config.yaml
norm_eps: 1e-06
positions: "rope"
attn_scale: 0.177
extras: ["capped logits"]
init_std_o: 0.0
beta2: 0.98
weight_decay: 0.05
schedule: "wsd"
seq_len: 128
steps: 4520
dataset: "wikipedia_en"
Each number is 128 + 32 x the weight over the matrix's rms, rounded and kept within 0 to 255. Layers, rows and columns count from 0.

# layer 9 attention query, 288x192, rms 0.225, rows 230-287, columns 96-127
[[114 111 115 146 186  78 113 184 133 133 125 134 156  62  76  84 140 149 146 153 123 104 122 176 125  98 181 149 215 151  86 138]
 [164 115 111 117 164 115  90  60  97 133 125 116 150 218 126  74 173 144 193 111 149 193 167 170 123 140 155  80 114 169 127 140]
 [119 139 144 101 173 156  67 139  54 187 146 148  53 142 176 126 128 133 174 110 134 111 113 150 136 101 121  88  94 113 139 218]
 [110 175 122 141 110 182 133 129 127 131 144  43  70 144  69 146 159 108 143 126 118 142 110 115 129 130 117 160 135 105 124 138]
 [108 144 163 146 166 146 122  86 150 114 145  90  95 122 211 143 116 143 134 163  84  11  87  97 139 125 127 125 162 128  92  50]
 [ 28 109 153 161 147  78 124 153 135 125  31  53 126 100 114 127 135 133 145 185 187 129 120 118 100 114 105 107 108 116 122 139]
 [147 124  55 104 112 180 122 101 119 152 162  79  52 212  48  89 150 106 106 182  99 168 155 176 158 179 187 126 107 118 121 130]
 [ 90 209 162 115 163 112  78 138 150 189 108 159 167 150 106 156  80 228  93  91 114 179 163  79 137  99 172 119 134 119 154 144]
 [130  84 108  89 139 118 139 196 172  93 136  95  66 157 177 135 167 157 115 141 121  58 169 124 174 188 158 119 125 158 158 167]
 [133 135 164 118 115 128  95 153 174 126 190 127  82 193 180  92 164 123 154  58 139 186  97  93 182  63 147 138 118 108 146 100]
 [ 69 135  83 169 150 130  82 144  97 174 101  85 158 160 115 134  77 140 130  83 110 113  93 151 138 106 102  63  40 172 139 114]
 [150 173 132  76 153 106 109  86 132 152 131 147 189 112 187  96 114 100 138  72 123 158 149 114 200  85 133 117 138 133 156 138]
 [151 169  53 111 118 134 173 134 112 163 124 136  98 128 162 138  93 115 118 185 100  86  51 225  97 131 146 120 152 147 118 139]
 [ 96 117 119 117 149 192 143 205  48 153 144 108 117  91 134 106 117 164 170 125 149  92 125 143 181  65  90  82 107 142 112 141]
 [171 188 142 144 200  71  31 120 166 196 134 152 144 131  53  90  93 100  85 125 136 101 126 118 144 128 119 184 119 132 100 133]
 [ 90 194 120  55 109 138 158  53  89 185 169 144 161 121 135 118  77 147 116 130 121 130 146 150 124 157 182  85 110 193 123 115]
 [125  86  97 108 186  44 152 136 169  95 130 160 134 112 137 176 148 198  74  73  85 172 145  85 144 198 133 107 134 179 168  67]
 [122  98 153 219 137 140 198 120 120 126  92 162 146 111 116  88 134 124 110  75  93 183 108 112 136 136 124  71 125  64 144  90]
 [ 86 153 144 111 115 144 150 175 124 143 122 114 154 179  87 167 141 182 201  86 107 110  77 109 150 156 105 150  86 135 113 128]
 [154 125 143 125 102 156  97 133 136 115 141 155 174 116 155 141 155 112  92 160 106 141 115  93 152 198 141 125 118  95  79  94]
 [ 86 122 140 153 125 135  85  89 101 137 129 163 139 118  73  98  61 144 154 160  87 117 101 185 182 161 140 132 109 107 182 149]
 [104 146 149 118 121 102  95 136 127 144 143 167  79 174 125 175 132  81 192 133  43 144  78  57 177 122 120  99 100 128 126 140]
 [106 147 173 107  96 135  85 165 176  82 147 180 149 110 162 144  68 121 130 143 123  95 124  96 100 127  44  95  48  75 151 116]
 [104 114 137  60 141 153 108 108 128 149 194 133 149 152 102 130 133 112  92 153  89  86 135 115 137 106 130  63 109 124  57 147]
 [ 85 160 129  60  30 115  73 152 144 169 127 153  97 177 124  32 140 148 137 111 111  70 109  60 117 192 120 164  90 121  90 126]
 [ 80 124 146 109 128 151 142  79 126 150 156 139 115 112 121 214 115 127 146 108 160 204 126 157 132 202 125 144 165 108 130  74]
 [ 77 116 109 229 136 166 113 175 170 164 177 111 190 116 186  93 170 122  86 129 117 130 124  92 122  97 184 112 115 192  88  86]
 [135 115 148 101 131 164 146 133 180 110 117 115 110 137 113 109 155 166 144 141 130 139 189 155 117 123 122 156 141 107 168  81]
 [127 148 114 142 130  75 135  65  44  70 146 147 120 148 161 135  99 125 172 111  61 114 113 122  90 115 108 125 143 195 132 110]
 [158 176 126 114 127 130 112  87  99  93 155 125 120 160 157 174 111 107 179  99  74 134 150 160 120 138 123 123 118 172 145 134]
 [155 163 158  90  80 116 124 105 127  95 104  80 103 186 124 144  80 104 185 108 129 110 197 126 115 103 107 116 131 119 167 123]
 [167 171 122 176 151  81 111  70 120  88 110 122 124 129 124 125 101 135 135 126 100 164 130 132 124 164 134 133 144 122 168 146]
 [ 86 151  32  75  88 161 123  85 124 102 194 125 149  69 143 163 115  37 126 153 154 130 166 120 129 106  58 160 113 167 102 103]
 [ 94 183 149 168 130 142 147 164 111 125 149 174 140  54  77 165 114 144 110 175 112 168 117 103 128 136  58 131 150  78 110 135]
 [109 114 139 164  97 106 108 132 146 135 140  70 125 159  93 109 108  85 179 169 125 138 145 164  86 156 150 157 139 101  99 137]
 [ 81 172 145 158 126  99 128 119 156 107 141 120 120 132  51 126  76 154 164 183 170 135 152 133 159 121 170 136 105 178 157 138]
 [150  84 180  91 133 137 156 134  68 135 110  81 155 139 157 124 108 142 168 151 104  58 147 185 133  91 109 125 156 117 144 121]
 [118 107 116 177 121 157 147 179 192 125 183 178 147 121 165 151  97 138  94 138 174 102  78 139  95 126 146 103 142 106 112 139]
 [ 74 115 149  91  67  84 114 124 172  99 139 190 141  93 200 142 168 138 114 104  85 122 141 115 158 128 147 157 217 193 116 141]
 [ 55 124  98 160 200 127 159 108 103 106 128 126 110 130 169 118  65 181 129 132 118 123 138 139 150 154 127 103 137  94 135 148]
 [135  87 133 176 117 113 120 221 101 116  75 133 124 136 149 236 171 146 125 151 117  88  91 173 164 101 143 103 130 141  47 124]
 [125 111  93  70 142  95  87 109 170 105  90 119  79 197 129 111 120  95 123 201 159  85 126  78 112 116 117  85  95 111 119 136]
 [113  80 130 138 138 132 138 147 154  57  54 126 111 114 174  92 137 147 126 163 114 135 100 106 123 100 149 141 126 147 211 108]
 [127 155 118 119 114 109 168 166 102 130  63  59 146 125 130  90  86 103  98 141 119 169  90  92 128 145 163 142 131 144 112 104]
 [114 184 138 104  87 154 144 114 167 150 168 135 120 107 163 121 110  86 155 153 133 117  64 135 130 130 154 177 117  43 152 144]
 [109 177 109 104 132 202 154 130 150 111 128 149 128  90 102 115 153 109 175 195 118 108 139 113 132 154 142 101  40 157  77 116]
 [123 147 110 151 185 109  52 178 106 177 104  87 175 171  97 141 157 103 121  93 113 122 141 157 127 138 108 129 112  65 134  97]
 [115 117 115  96  97 132 143 150 104 106 160 102  53 201 125 101 169 126 138 122 110  71  69  92 161 100 116 110 150 180 157 111]
 [115 202 143 120 111 174 127 115  76  81 144 152 165 146 125 182 108  66 152  75 108  86 119  78 102 164 128 152 125 147 162  78]
 [200 137  97 142 132 113 127  90 151  99 150 111 100 128 123 196  46 183 162  64  85 179 138 108 103 144 120 160 135 117 146 103]
 [106  61 145 114 164 133 108 145 186 143 173 117  98 138 110 129 121  98 129 119 186 184 145 143 131 145 132 115  90  85 193 145]
 [139 112 182 103 158 178  76 177 106  70 111 113 140  96  85 169  99 154 149 190 160  93  94 139 173 160 134 107 126 109  39  81]
 [106 117  45 110 172  97 149  93 148 146 146 130 129 145 167 140 202 124  46  97 122 136 126 138 183  87 108 114  65 141 114 114]
 [171 159 149 113  78 139  92 179 103 129 153 101 127 121 103 179 124 169 124 179 150 100 109  65  97  63  82 170 104 137 225 159]
 [138  90 127 141 148 161 227  96 137 133  81  64  83 110 165 185 105 163 108 136  69 159 118 114 152 165  86  74 106 111 148 140]
 [123 130 122 144 169 119 134 144 150 101  54  68 143 144 173 112 147 151 125 143 125 147 146  70 154 214 121 113 147 165 159 129]
 [133 122 110 173 133  72 118 149 151 167 143 140 112 167 165 113 157 104 149 147  87  93 110 127  93 179 127 152 104 149 162 150]
 [132  99 147 133 143 109  94 136 129 103 215 113 146 175 147 167 168 135 130 141 154  76 159 148 117 140 118 108 160  85  52 129]]
# layer 9 attention key, 288x192, rms 0.231, rows 230-287, columns 96-127
[[222 119 124 148 108 131 101 210 133 117 123  90 135 127 105 107 147 142  92 118 134 177  87 120 120 108 148 116 133 131 138 105]
 [ 78  84 109 137 176 127  79 159 137 101  93 116 106 122 121 156 168  48 180 102  84 129 116 124 120 108 168  70 155 139  96 104]
 [ 78 117 169  94 108 160  99 178 107  71 102 141 100 126 149 180 120  65 149 181  61 109 156 116  98 128 121 145 165 120 102 192]
 [163 129 161 178 145 123  97  54 111 133 112 148 120 101 211 125  54 154 155 174 158 115 123 163  76 207 102 119 196 158 202 137]
 [167 130 118 155 168  98 119 104 120  55 147 158 204 136 191  38 119 166 210  84 139 124 138  96 177 140 160 116 151 113 163 133]
 [ 88  97 124 121  47  89 124 150  64 127 219 159  87  94  38 121 114 170 104 105 184 122 129 113  84 126 143 130 156 141  97 147]
 [153 127 163  83 135 102 158 117 120 134 146 139  56 151 184 138 134 177 183  46  70 210 100 160 157 117 174 140 195 118 117  93]
 [162  83 122  84 146 172  81 196 140  89 138 106 111 130 203 180 152 124 121 140 182 106 164  64 178 157 165 186  94 115 142 106]
 [165 143 130 149  59 108 177 117 128 135 130 167 131 142  62  97 137 144  94  99 108 128 139 142  94 132 124 172 106 134 215 101]
 [126 147 182  49 158 136 155 131 155 137 146 141 115 145 110 161 181  80 162 113 131 188 126 156 114 140 134 156 103 125 138 158]
 [ 77  94 123 138 105 155 173 143  99 143  96  98 104 163 105  89 138 118 117 165 113 127  59 142 188 159 184  60 112 173 147 185]
 [132 121 179 123 132 139 124 132 120 126 165 154  80 163 133  95 203  89 203 146 154 113  96 152 172 180 137 103 159 110 112 153]
 [172 109 144 115 183  70 181 126  85 116 126 161 169 152 103 129 129 165 146 108  97  91 110 158 106 155 111  39 101 175  82 151]
 [120 167  54 101 106 150 125 134 160  57 163 133 118 115 122  81 135 128 133 151  84  75 101 216 171 159 122  97 133 139 210 150]
 [185  88 152 149 156 133 115  98 122 145 123 127 113  62 177 118 184 153  98 155 108 120 115 135 149  93  27 150 143  88 160  90]
 [138 156 107 182 122 162 226  92  74 116 164 117 109 121 165 105  90 107 152 151 150 171 153 179 148 113 111  87 118  94 115 162]
 [183 173 160 188 173 117  98 157 106 116 110 131  89 102 184 118 103 207 168 127 105 125  73 128 112 135 118 131 122  96  91 115]
 [ 92  81  88 117 115  68 154 108 193 102 131 140 124  30  99 144  85 100 117 197 103 115  75  90 140 101 182 102 155 130 117  94]
 [184 152 177 138  98 143  90  85  99 111 145  90 169 143 148 212 222  94 127  98 142 143 141  94 148 113 137 145 125 111 120 118]
 [ 71 156 112 151  79  77 147 109 123 158 122 167 138 136 143 182 146 196 150 107 136 127  97 158 106 143 175 181 173 143 173 131]
 [ 81 111 178 142  83 139 207 133 151 142 112 125 133 154  85 130 120 178 100 143  90  89 129 158  91 141 136 142 122  68  80 121]
 [110 105 128 143 157  96 135 111 122 116 126 120 161 170 146 124 199 166 147 167 126 154 117  89 116 141 163 145  52  80 162  93]
 [207 149 104 131  75 128 180 143 156  75 120 101 112 184 158  92 122  72 129 171 113 143 125 142 110 145 110 135 102  82 163 150]
 [154 168 139 166 130 135 104  93  84 102 141  43  87 143 163 130 142 125 117  95 144 150 117 139 119 149 130 170 142 161 159 165]
 [140 178 114  76 117  92 103 108 149 141  91 113 101 155  94 110 129 150 181 158  98 103 165  86 119 163 143 128 160 194 112 102]
 [ 95 153 138 157 189 160 145  82 117 117 166  92 184 153 122 123 117  96 147 101 103 162 185 131  74 152  60  96 153 113 156 150]
 [145 139 123 139 132 124 162 125 137 167 148 111 112 151 115  95 119 124 110 131 121 128 158 131 155  82 169 151 141 108 128 128]
 [174 100  80 118 136  88 158 149 128 158 162 140  87 125 148 110 155  99  93 158 139 123 127 133 171 130 115 137 132 127 127  96]
 [131 153 160 106 123 130 119 102 135 122 143 148 130  51 144 104 125 106 143 151 120 134  72 151 152 122 101 138  82 105 130 177]
 [133 128  99 151 129 109 140 143 133 119 107  88  99 111 113  95 123 110 136 138 149 109 141 122 119 125 124 132 110 146 145 127]
 [171  99 178 102 153 143 126 156 144 142  97 129 165  91 179 177 170 146 162 131 156 187  49 168  91 105  97 121 148 164 143 135]
 [111 122 100 141 120  95 163 151 133 158 161 106 115 131 158 106 138 114  87 127 111 132 136 139 174 147 145 131 167 101  86 111]
 [109 148 147 129  78 134 104 132  80 167  67 116  98  60 145 119  95 103 147 122 105 110 112 144 153 108 189 112 123 164 112 168]
 [127 126 145  86 178 111 171 101 167 162  78 136 114  86 148 120  88 128 107 125 117  88 117 128 121 106  89 185 136 165 162  94]
 [151 129  87 163 195 122 173  91 108 143 112  91 174 120 145 134 183 103 110 109 106 125 125 121 143  77  81 122 113 117 102 204]
 [106 146 134  87 162 136  76  87 100 140 141  87 148 107 123 115 164 100 133 136 104 186  95 116 164 102 146 112 155  82 101  98]
 [110 114 146  72 108 180 183 202 124 142 103 148 122 170 123 138 141 127  99 148 148  96 128 121  88 119 194 171 124 114 132  86]
 [140 104 160 141 157 147 156 126 137 162  96 129 103  81  94 125 125 121  74 152 123 133 124 118 140 163  97 151 121 105 122  88]
 [182 150 147  99  97 117 151 128 146 126 140  73 121 128  68 106 172 133 120 102 149  61  99 136 130 128 102 112 132  81 156  90]
 [145 152 177 148 162 206 114 134 118 118 135 120 111 141 193 136 200 115 112 149 102  58 117  73  69 101 108 180 122 164 123 123]
 [121 143 173 151 134 187 154  45 128 117 146 127 211 146  63 109 141 116  54 177 121 102 120 124 116 150 144 148 222 178 199  98]
 [115 163 136 173 159 197 170 109  84  80 145 110 151 154  90 185 151 105 130  55 158 129 143 134 110 160 147 107 175 172  82 141]
 [189 125 103 121 135 128 150 101 129 114 128 160 129 117  44 110 132 140 143 154 138 108 118 157 156 197 120 130 133 176 134 122]
 [132 136 175 140 111 148 118 103 176 122 109 121 121 111 152 157 182  86 139 113  80 103 126  96 142 119  51  93 128 161 183  91]
 [ 93 141 168 131 158 109 155 146  79 161 109 146 121 184 114  75  99 130 218  84  89 154 136 161 146 150 121 138 167  99 145 100]
 [145  96 158 174 164 145  82  90  77 158 170 153 136 122  91 118  92 137 133 135 135 121 141 126 116 163 115 144 158 110 124 125]
 [136 102 170 138 159 178 102 121 159 137 120 184 130 101  95 144 151 138 102 103 168 164 201 105  74 131  81 177 113 162 140  41]
 [123 122 116 126 137 118 117 157 152 178  95 130 141  81 136 126  72 133 182 138 177 155 161   0  94  36 173 154 156  92 143 139]
 [ 64  85 130 189 130 152 202 161 132 122 156 131  84 146 126 100 102 141  51 137 120 148 110 130  88 115 108 123 159 134 119 158]
 [146 189 174 166 103 128 160 172 194 248 119 161 100 103 131 129 151 131 155 165 213 124 142 139 113 185 142 113  85 114 169 150]
 [112 163 129 132  99 136 140  20 151 127 121 161  64  98 137 171 141 158 153 108 102 189 129 108 133 121 110 141  87 160 138 124]
 [ 90 175 155 102 141 131 188 103 157 121 140 125 148 158 119  43 143 145 141 106 134 134 131 129 106  66 141  82 127 137 162 177]
 [176 102 131 184 151 147 104 106 105 122 137 139 111 129 135  93  57  38 123 134 139 122 122 115 117 163  93 106 153  73 170 182]
 [ 91 136 157 129 175 109 157 154 230  42 186 140 174  99 119 135 112  78 167 112 104  92  91 151 132 148 164 133  93 115 127 119]
 [168 153  96  95 127 150 165 164  62  97  69 122  96 116 181  40 114 125 119 156  55 101 157 109 110 145 172 153 125  86 145 125]
 [157 124 152 123 128  99 107 149  69 142 192 194 138  86  49 113 145 129 132  98 141  91 127 127 152 120 139 106 121 160 102 105]
 [134  96 160  55 151 114 121 133 147 150 120 127 173 131 129 151 149 142 154 153 130 106 101  70 168 112 150 207  96  90 121 170]
 [ 90 168 201 114 142 145 184  87 143 117  83 155 143 128  86 171 139 149  93 115 124 121 122 124 184 119 104 127 143 104 145 149]]
# layer 9 attention value, 288x192, rms 0.247, rows 224-265, columns 96-127
[[111 114 144 183  87 154 112 125  62 103 121 152 189 134 126 108 145 121 161 189 157 123 178 131 112 104 156 167 179 169 154 124]
 [ 27 143 122 186 134 129 121 172 104  91 148 129 141 123  80  80 112 151 123 150 135 156 140 124 206 153  97 119 126 153 149 189]
 [129  86  77  62 193 130 111 150 143 126 147 163 169  42 102  99  88 150 131 185 145 174 107 107 115 107 105 143 175 127 132  92]
 [140 125 223  92 175 139  89 164 102 196 100 141  78 144 142 138 164 122 118 154 143 117 131 171 139 153  71 133 132  82  86 118]
 [105 110 108 154 192 132 134 150 127  98 102 136 125 196 162 113 124 203 118 104  71 126 140 138 147 174 129 182 114 194 197 106]
 [125 133  80 149 120  82 141 160 166 173 160  84 107 146  37 108 186  77 112 125  97  48 184 132  42 120 132  81 171 122 153 114]
 [154 164 113 131 112 166  84 185 113 136 100 101  91 151  88  76 162  97  70  86  85 101 147 197 108 152 145 107 110  92 127 152]
 [124 130 155 121 191 194 185  95  73 148 146  89 143 159  91 135  93 104 113  67 190 120 108 165  68 163 114 117  75 149 129 136]
 [111 206 135 129 127 156 156 129  89 148 167 176  94 168 131 122 163 125 142  97 152  71 140 147 144  90 126 103 113 109  89  81]
 [173  78 116 209 144 181 185 153  90 158  62 151 122 160 114 136 152 101 132 149 162 129 140  99  55 122 133 160 140 114  93 115]
 [110  60 199 147 197 208 152 138 114 162 109  60 114 126 230 111 138 110 134 188 168   7 154 144 132  99  42 122 135 125 194 157]
 [133 166 198 143 175  96 159  92 118 142 120  71 153 116  71  87 139 114 134  97 132 176 146 104 104 115 163  86 145  85 169 165]
 [104 111 178 124 123 111 205  77 113  80 176 165 175 102 112  99  79 166 120 127 158 117 133 103 133 157 140 160 139 149 153 104]
 [122  91  64 110 187 155 116  84 138 131 155 135 116  98 110  90 199 141  86 159 171 120  85 134  46 101  84 120 134  77 118 149]
 [ 91  82  92 102 149 133 105  92 102 137  97  56 149 205 137 134 114 134 152 115 173 118 135 179 115 145 102 143 101 126 130  92]
 [130 159 124 133 174 150 120 106  66  95 125 150 100 167 122 155  81 153 149  69  97 161 141 141 114 145 136 102 140 156 117 144]
 [137 113  68 113  72 105 126 106 157 181 177 138 122  98 130 185  83  77 150  89  78 133 146 126 128 130 109  98 152 193 195 105]
 [109 147 130 144  84 119  87 139  84 125 177  94 140 143 111 139  79 119 176 142 163 147  97 153 143 117 108 129 151  83 135  65]
 [124 167 168 181 151 108 143 121 137  73 120 158 143 127 116   9 158 164 129 128 139 154  94 116 210 135  63  97 126 124 155 175]
 [136 128 119 115 150 102 115 117 199 181 104 133 157  60  25 117  70  57 216 162 131  61 134  71 159 169 146 145 194 151 127 175]
 [ 86 128 122 125 131 184  79 162 138 135 128 122  88 123 102 136 161 180 116 170 146 137 139 207 182 140  51 113  76 107 112 119]
 [118 149 147 161 112 172 167 106 106 111  94 180 137  98 163  96 133 143 163  93 163  74 114 143 126 149 116 122 123 139 148  78]
 [ 64 120 150 139 108 203 144 145  59 178  86  87 149 121 154 186 182 125 140 129 134  56 137 185 173 124 166 171 172 101 146 155]
 [170 141 193 128 176 145 122  81 136 136  58 138 153 122 159  81 107 150 222 160 173 131 145 155 165 124  99  50  85 113 178  78]
 [169 166 179  75 178 109 111 161 129  94 108 122  89 168 108  75  78 135  96 125  88  99 126 116 100 130 158 145 111 145 129 212]
 [150 119 163 120 169 184 191  73 167 195 140 158 102 191 175 170 151 179 122 106 151 190  57  53 157 147 110  68 105 112 136  67]
 [110  73 172  96  46  99  88 156 105  86 199 141  82 137 109 130 167 114 114 150 179  94 119 201 131 171 172  61 143 179 154 147]
 [171  78 106 103  59  81 184 159 133 124 132 102  84 137 128 131  96 118 167 146 117 166 137  65  79  79 117 111  96 106 146 120]
 [147 116  97 154 111 167 164 168 167  71  93 108 139 137 162 134 152 112 128 123  99 114 117  98 135 148 110 191 155 138 147 135]
 [127 111 151 156 112 118  64 161 133 129 141 121 119 175 180  88 173 218 146 231 193 125  77 119  74 131 167 173 146 130 147 111]
 [133  83 167 103 147 157 126 189 141 145 155  73 186 114 171 151 166 120 155 109 119 200 140 174 145 109 139 162 130  76 114 148]
 [108 209 112 110 101 113 114 102 192 101 121 130 162 173 115 128 100 154 165 111  98 141  75 127 146  97 121 157  95  93  91 139]
 [ 47 122  76 135 147 121 129 145 155 153 150 106 170 119 108 110 151  92 158 122 132 112  76 127 151  91 143 107 147 135 172 122]
 [ 86 129  98 143 154 134 120 171  85 197 138 155 154 105 112 126 174 119 140  56 138 180  80 169 142 158 161 164  99 119 119 128]
 [131 100  95 115  44 161 106 118 136  78 118 156 125 165 128 139 164 143  90 187 137 128 151 127 158 129  83 116 134 111 134  88]
 [179 128 121 126 190 177  97 157 106 129  95 157  96  94 148 117  98 120 120 137  76 141 111 127 171 116 115 180  93 133 104 124]
 [ 44 124 101  66 154  23 119 124  80 162 172 107 172 131 161 130  70  80 144 140 156 140 115 105 168 157 151 159  88 170 173 122]
 [102 118  94  87 139 131 165 179 105 105 104 117 159 124  48 139 155 160 167 128 133  92 136 108 117 150 146 123 130 119 152 151]
 [109 127 115 130 156 163 145 150  70 229 120 141 116 147 120  39 104 119 127 106 128  93 128 128 192 139 126 121 105 137 130 166]
 [124 114 187 100  93 133 116 116 152 159 129 111 101 141 153  95 189  74  85 122 122 151 137 142 136  95 155 160 126 128 146 100]
 [138 104 153  92 160 164 123 149 132 102 186  81 142 131 127 136 132 103 127  73 125 143 117 108 121 103 138 135 134  86  94 146]
 [141  96 208 150 166  94 118 133 129 157 156 108 165 143 152 122 179 149 137 104 112 115  93 126 134  88 176 120 135 170  96 138]]
# layer 9 attention output (transposed), 288x192, rms 0.217, rows 224-265, columns 96-127
[[120 121 139  76 150 197  62 123 168 156 141 128 106 120 105 133 134 150  55  87  58 151 118 122 114 125  92 113  93 162 122 133]
 [127 111 133 108 176  75 120  84 170 134 152 122 102 167 106 139 144 164 123  59  41  77 124 154 129  76 215 159 161 151 102   0]
 [136 188 134 162 109 107 182 113 131  97 109  71 131 177 144 212 136 122 149  76 124  85 120 114 125 126  95 126 107  95 110  94]
 [126 135 151 157 189  71 149 182  48 129 168  82 146 128 182 130 157 107 147  72 102 138  99 138 114 132 182 124  85 163 113  84]
 [159 196 172 116 109 111 109 125 120 181 135  94  79 111 125 104 136 116 164 170 127 116  60 120 138 157 139 127 152 102  87  98]
 [165 161 101 109 144  88  89 115 183  91 133 183 164 149 157 148 145 115 110 116 169 158 139 147 175  94 139 162 135 117 124  91]
 [141 148 112 101 133  83 112 150 135 214 100 120 118 179 154 126 152 236 154 141 214 133 125  85  87 122 159 112 140 124 156  93]
 [131 134 104 132 138 143 131 184 217 176 126 208 139 139 113  46 127 179  89  88  23 138 119 114 162  98 162 148 118 179  93 150]
 [ 72  90 103  52 130  93 146  81 157 158 128 108 102 156 173  91 105 145 123 141  82 188 149 113 129  95 110 183 151 129 103 131]
 [133 182 131  72 104 167  41  94 117  72 113  74 130 133  84  91 127 188 141 153  98 130  80 124 199 174 138  86 104 183 105 165]
 [ 79 171 158 159  81 179 162 161 135 147 166 141  84 100 135 127 191  85  66  90 134 179 178 138  98 167 171 156 108 150  93 109]
 [177 173 108 162 181  80  78 150 162 112 187 174 105 182 106  87 114 112 138  53 132 145  88 180 114 101 116 126  71 156 162 159]
 [166 165 140  82 149 120 152 123 122 134 123 135  85  89  55 143 136 105 174 190 166 162 106 136 104 134 112  99 171  86 139 147]
 [136 146 102 114 117 134 129 136 153 206 136  99 168 132 152 114  83 103 153  92 134  51 172 148 176  97  76 156 183 135 102 177]
 [121 183 157 159 108 144 147 118 134 151 124 159 130 122  94 111 219 127  95 107 116  95 157 164 155 122 150 141 151 123 122 147]
 [ 89 110  91 122 108 103 118 122 141 193 119 166  95 177  58 138 112 176 115 161 145  98 128 107 115 121  70 102 107 167 117 122]
 [ 92  88 118 155 110 187 186 160  76  57 119 137 122 101 140  98 141  96 206 173 120 107 132 131 142  70 151 154 122  96 125 164]
 [ 68 132 114 110 163 174 150 159 170 136 127 121  98 122 155 151 142 139 111 157 115  68 147 119  80 120 180 131 162 141 170 153]
 [105  94  63 104 137 139  98  81 152 124 178  79 115 156  59 175  73 133 171 152  96 118 122  98 104 117 152  74 163 166  29 136]
 [121 117 113 129 138 134 137 125 116 103 143 143 130 167 138  88 109 100 127 136  77 128 147 139 121 116 173 124  92  84 114 101]
 [168 140 167 101 116 137 122 125 145  63 107  81 148 143 148  91 105 114  78 109  90 104 120 104 198  97 152 113 118 160 156 135]
 [102 114 140 135  83 116 115  95 166 131 184 124  91 109 143  88 150 109 112 177 109  89 138  93 111  98 117 185 128 108 130 196]
 [148  87 136 165 106  81 152 161 132 128 115 204 164 128 160 174 103 113  70 182  81 129 132  81 176 100 167 156 144 136 131  62]
 [119 157 138 119 101 126 162 162 172 111 130 104 176 142 140 105 210  61 105  90 148 169 120 157 149 139 157 161 117 130 106 182]
 [159 119 123 164 164  86 160  99 106 202 107 146 146 129  60 170 133 136 132  41 116  83 131 157 140 207 188 111 128 137 200  91]
 [119 134 177 170  47 129 115 142 126  87  87  73 174  81  64  77 134  75  98 138 121 203  68 142 151  99  87 142  90 143  72 212]
 [108 113 100  63 159 187 122  92 125 170 113 160 124 106  57 200 111 145 109 147 141 131 117 142 112  84 116 164 133 139 179 227]
 [114 103 111 124 188 181  84  83 102  80 163  87 164  34 141 113 147 165  69 152 139 132 122 152 147 116  76 154 159 132 191 146]
 [147 163 184 155 142 172 174 132 114 112 115 176 160 110  56  52 105  95  75 167  99  97 177 143 210 171 197 131 127 104 131 176]
 [151 148 178  65 137 121 134 154 176 129 118  94  86 104  77 139 114 153 133 169 165  47 106 169 142 123 123 122 143  87 112 128]
 [145 147 175 129 122  89 113  76 161  94  77 164 136 142 173 142  79 146 133 143 113  65 128  91 112 101  95  84 114 151 159  74]
 [ 98  92 173 132 127 101 178  91 217 154 135 146 122 158 122  83 150  90 143 145 104 107 144 113 138 129 143 104 188  68 188 135]
 [ 96 108 154  90  96 142 125 132 120 126 132 174 135 144 137 171 156 120 152 125 159 168 180 124 126 128 124 108 132 128  99 133]
 [141  60 105 148 122 186 129 129 140 174 174 174 122 130 167 134 152 111  79 117 138 178 137 123 158 120 169 190 154 145 123 139]
 [101 102 110 140 142 133 154 106 102 161 112 136 149  76 133 141 128 110 134 144 110 139 107 179  72 117 105 138 184 102 144 111]
 [144 136 144 118 168 135 140 106 160 110 142 184 140 115 184 131 126 123 117 151 167 130 109 155 137 117 116 149 170 149 147 157]
 [137 128 141 145  61 103 146 122 142 116 142 201 103 113 100 150 156 144 112 109 144 120 146 117 157 127  75 134 179 132 130  94]
 [143 131 147 128  43 190 110 111 101 181 130 142 137 113 106 118 110 122 156 186 119 137 100 191 125 143 112  81 180 146 189 116]
 [144 120 112 115 141 109 109 164 182 150 156 141 119  34 100 142 131 119 159  29 136 192 134 103 103  99 105 122  97 159 124 125]
 [107 142 138 133 166 118 124 116 125  95 129 107 152 172 141 184 153  99  58  86  65 105 126 149 111 149 130 101 138 125 105 123]
 [128 117 151  83 119 124 145 158 133 144 152 130 144 199 157  78 102 147  54 113 120 145  91 164 127 128 144 115 153 129 113 162]
 [131 112 134 104 165  99  60 176 187 157 153 140 183 151 139 123 132 137 145 139 151 140 139 101 116 157 132 212 108 149 177  85]]